Weights of a small GPT-style language model, trained from scratch on English Wikipedia: 3 heads of 64 (1 for keys and values), no biases in attention or MLP.
Each number is 128 + 24 x the weight over the matrix's rms, rounded and kept within 0 to 255. Layers, rows and columns count from 0. Numbers have three digits each.

# layer 6 attention query, 192x192, rms 0.0926, rows 167-191, columns 0-47
133138173109113120130160122142133110123105162047148160149190135118129131120164121103122100117151091096174118145169126124171121122156150120131077
158134132154149148158127121157118119150122114113107152176167113135140097105126131100090187144141105143161154154099120121135164151150117144133145
151133080102130141105151201101147118114170106170143094107093162161129128163113149129107123134124159148115139120143143086129168125135142169103161
115149125120128109111125134127077115124129152154128145136116127141115147140134176129143128136136098152136125134118114133132104138094138130153152
122139156142121105127103086137157148155137136130133113094148097076132149104120146137147133118120102125091127095124106150113098148109158122083148
147108110139123093121148158150087128093145106157088111113135129088092121139139121165142098129138125085136139120102091118159137116135135138091157
110161126137153124154128153112112144094094129150117149121096121085122121132079122164165117120139162140122134127145143126134066160157115133103156
112119120158122128138135168171141149147095122122127106110153161112133125126147133120150136145078114127157157113129186117150120116109081102136120
111132109132109116151133153117110135105098116158127149126133075109138140153107118136128102138148143140111142117167145122114138114124127124157135
144129114133161093127116123147100130102159130086114109116144078141103097108120110132087089132167111141120154123104139111162130163197139136121148
089134107135120125088120120158147123123146092105133155137128140142086085172193143114155148155164121090146128112114177130105147128102089157134200
157168117155102176092111125093115128113116136124089102122101130128115103134149141161125123158173111103124150147129147089100117165122149128180133
160137092119118103150133099104126121109122124174156077113119144067098081126150104151135148137135137117091157121165100139129129139134109131113197
113112108104117147120141113119143141093151097156123112100091112124117147160143139174144079152135157126139111121127135131150143124147162095118119
140115131105116121115133125120148134093120141161099117130096134153131127129141123146123125156114151136153122149129104117121127091137081103128114
107154110151127087119127116118095134138175139175099083111111117126135095125133115115134146121144176127113144082120158095138136140126129141128145
126129145114146116121131148116125091131130118131121137107105150115130143133114107114125114127145124170106129139154141141210090136111149121082093
131144120149085141133111127153124116142130133125132153148119172124158148111107135104115105117114128157136135118105192115131123153098124136141122
135133136136095129111126123159106114127156160092136130141104127156140159089089163137144135171148135169162132141124150111102152118117117099126097
113143104142112093113115117117110128101130140142124136085131104085121127136114124153138119160123179156134138139104111103114128149121149126136120
133137133117142135134121126110156127121154137122109120133128127094128111142125107115108116175102145106138150115125099081084147131078126157137162
136082133139115126144108098105095135086129120090126137103118118132112114099106133176124096164134137085138128183103128115124148104091177111106119
115113147153100112136144169125134122124150154137084188132117119159139105123109157091150143118131157134112100142121141140156157098153081131091093
125119146150118138160158134151154133137086191097115120102145113128177146166167122125107095142107140126146080118161174167119116136075115154103077
160150102137126126162138107091136112141128102159120151109131107126139135117100123173139149116128157121125161113146129134135117124128172124117100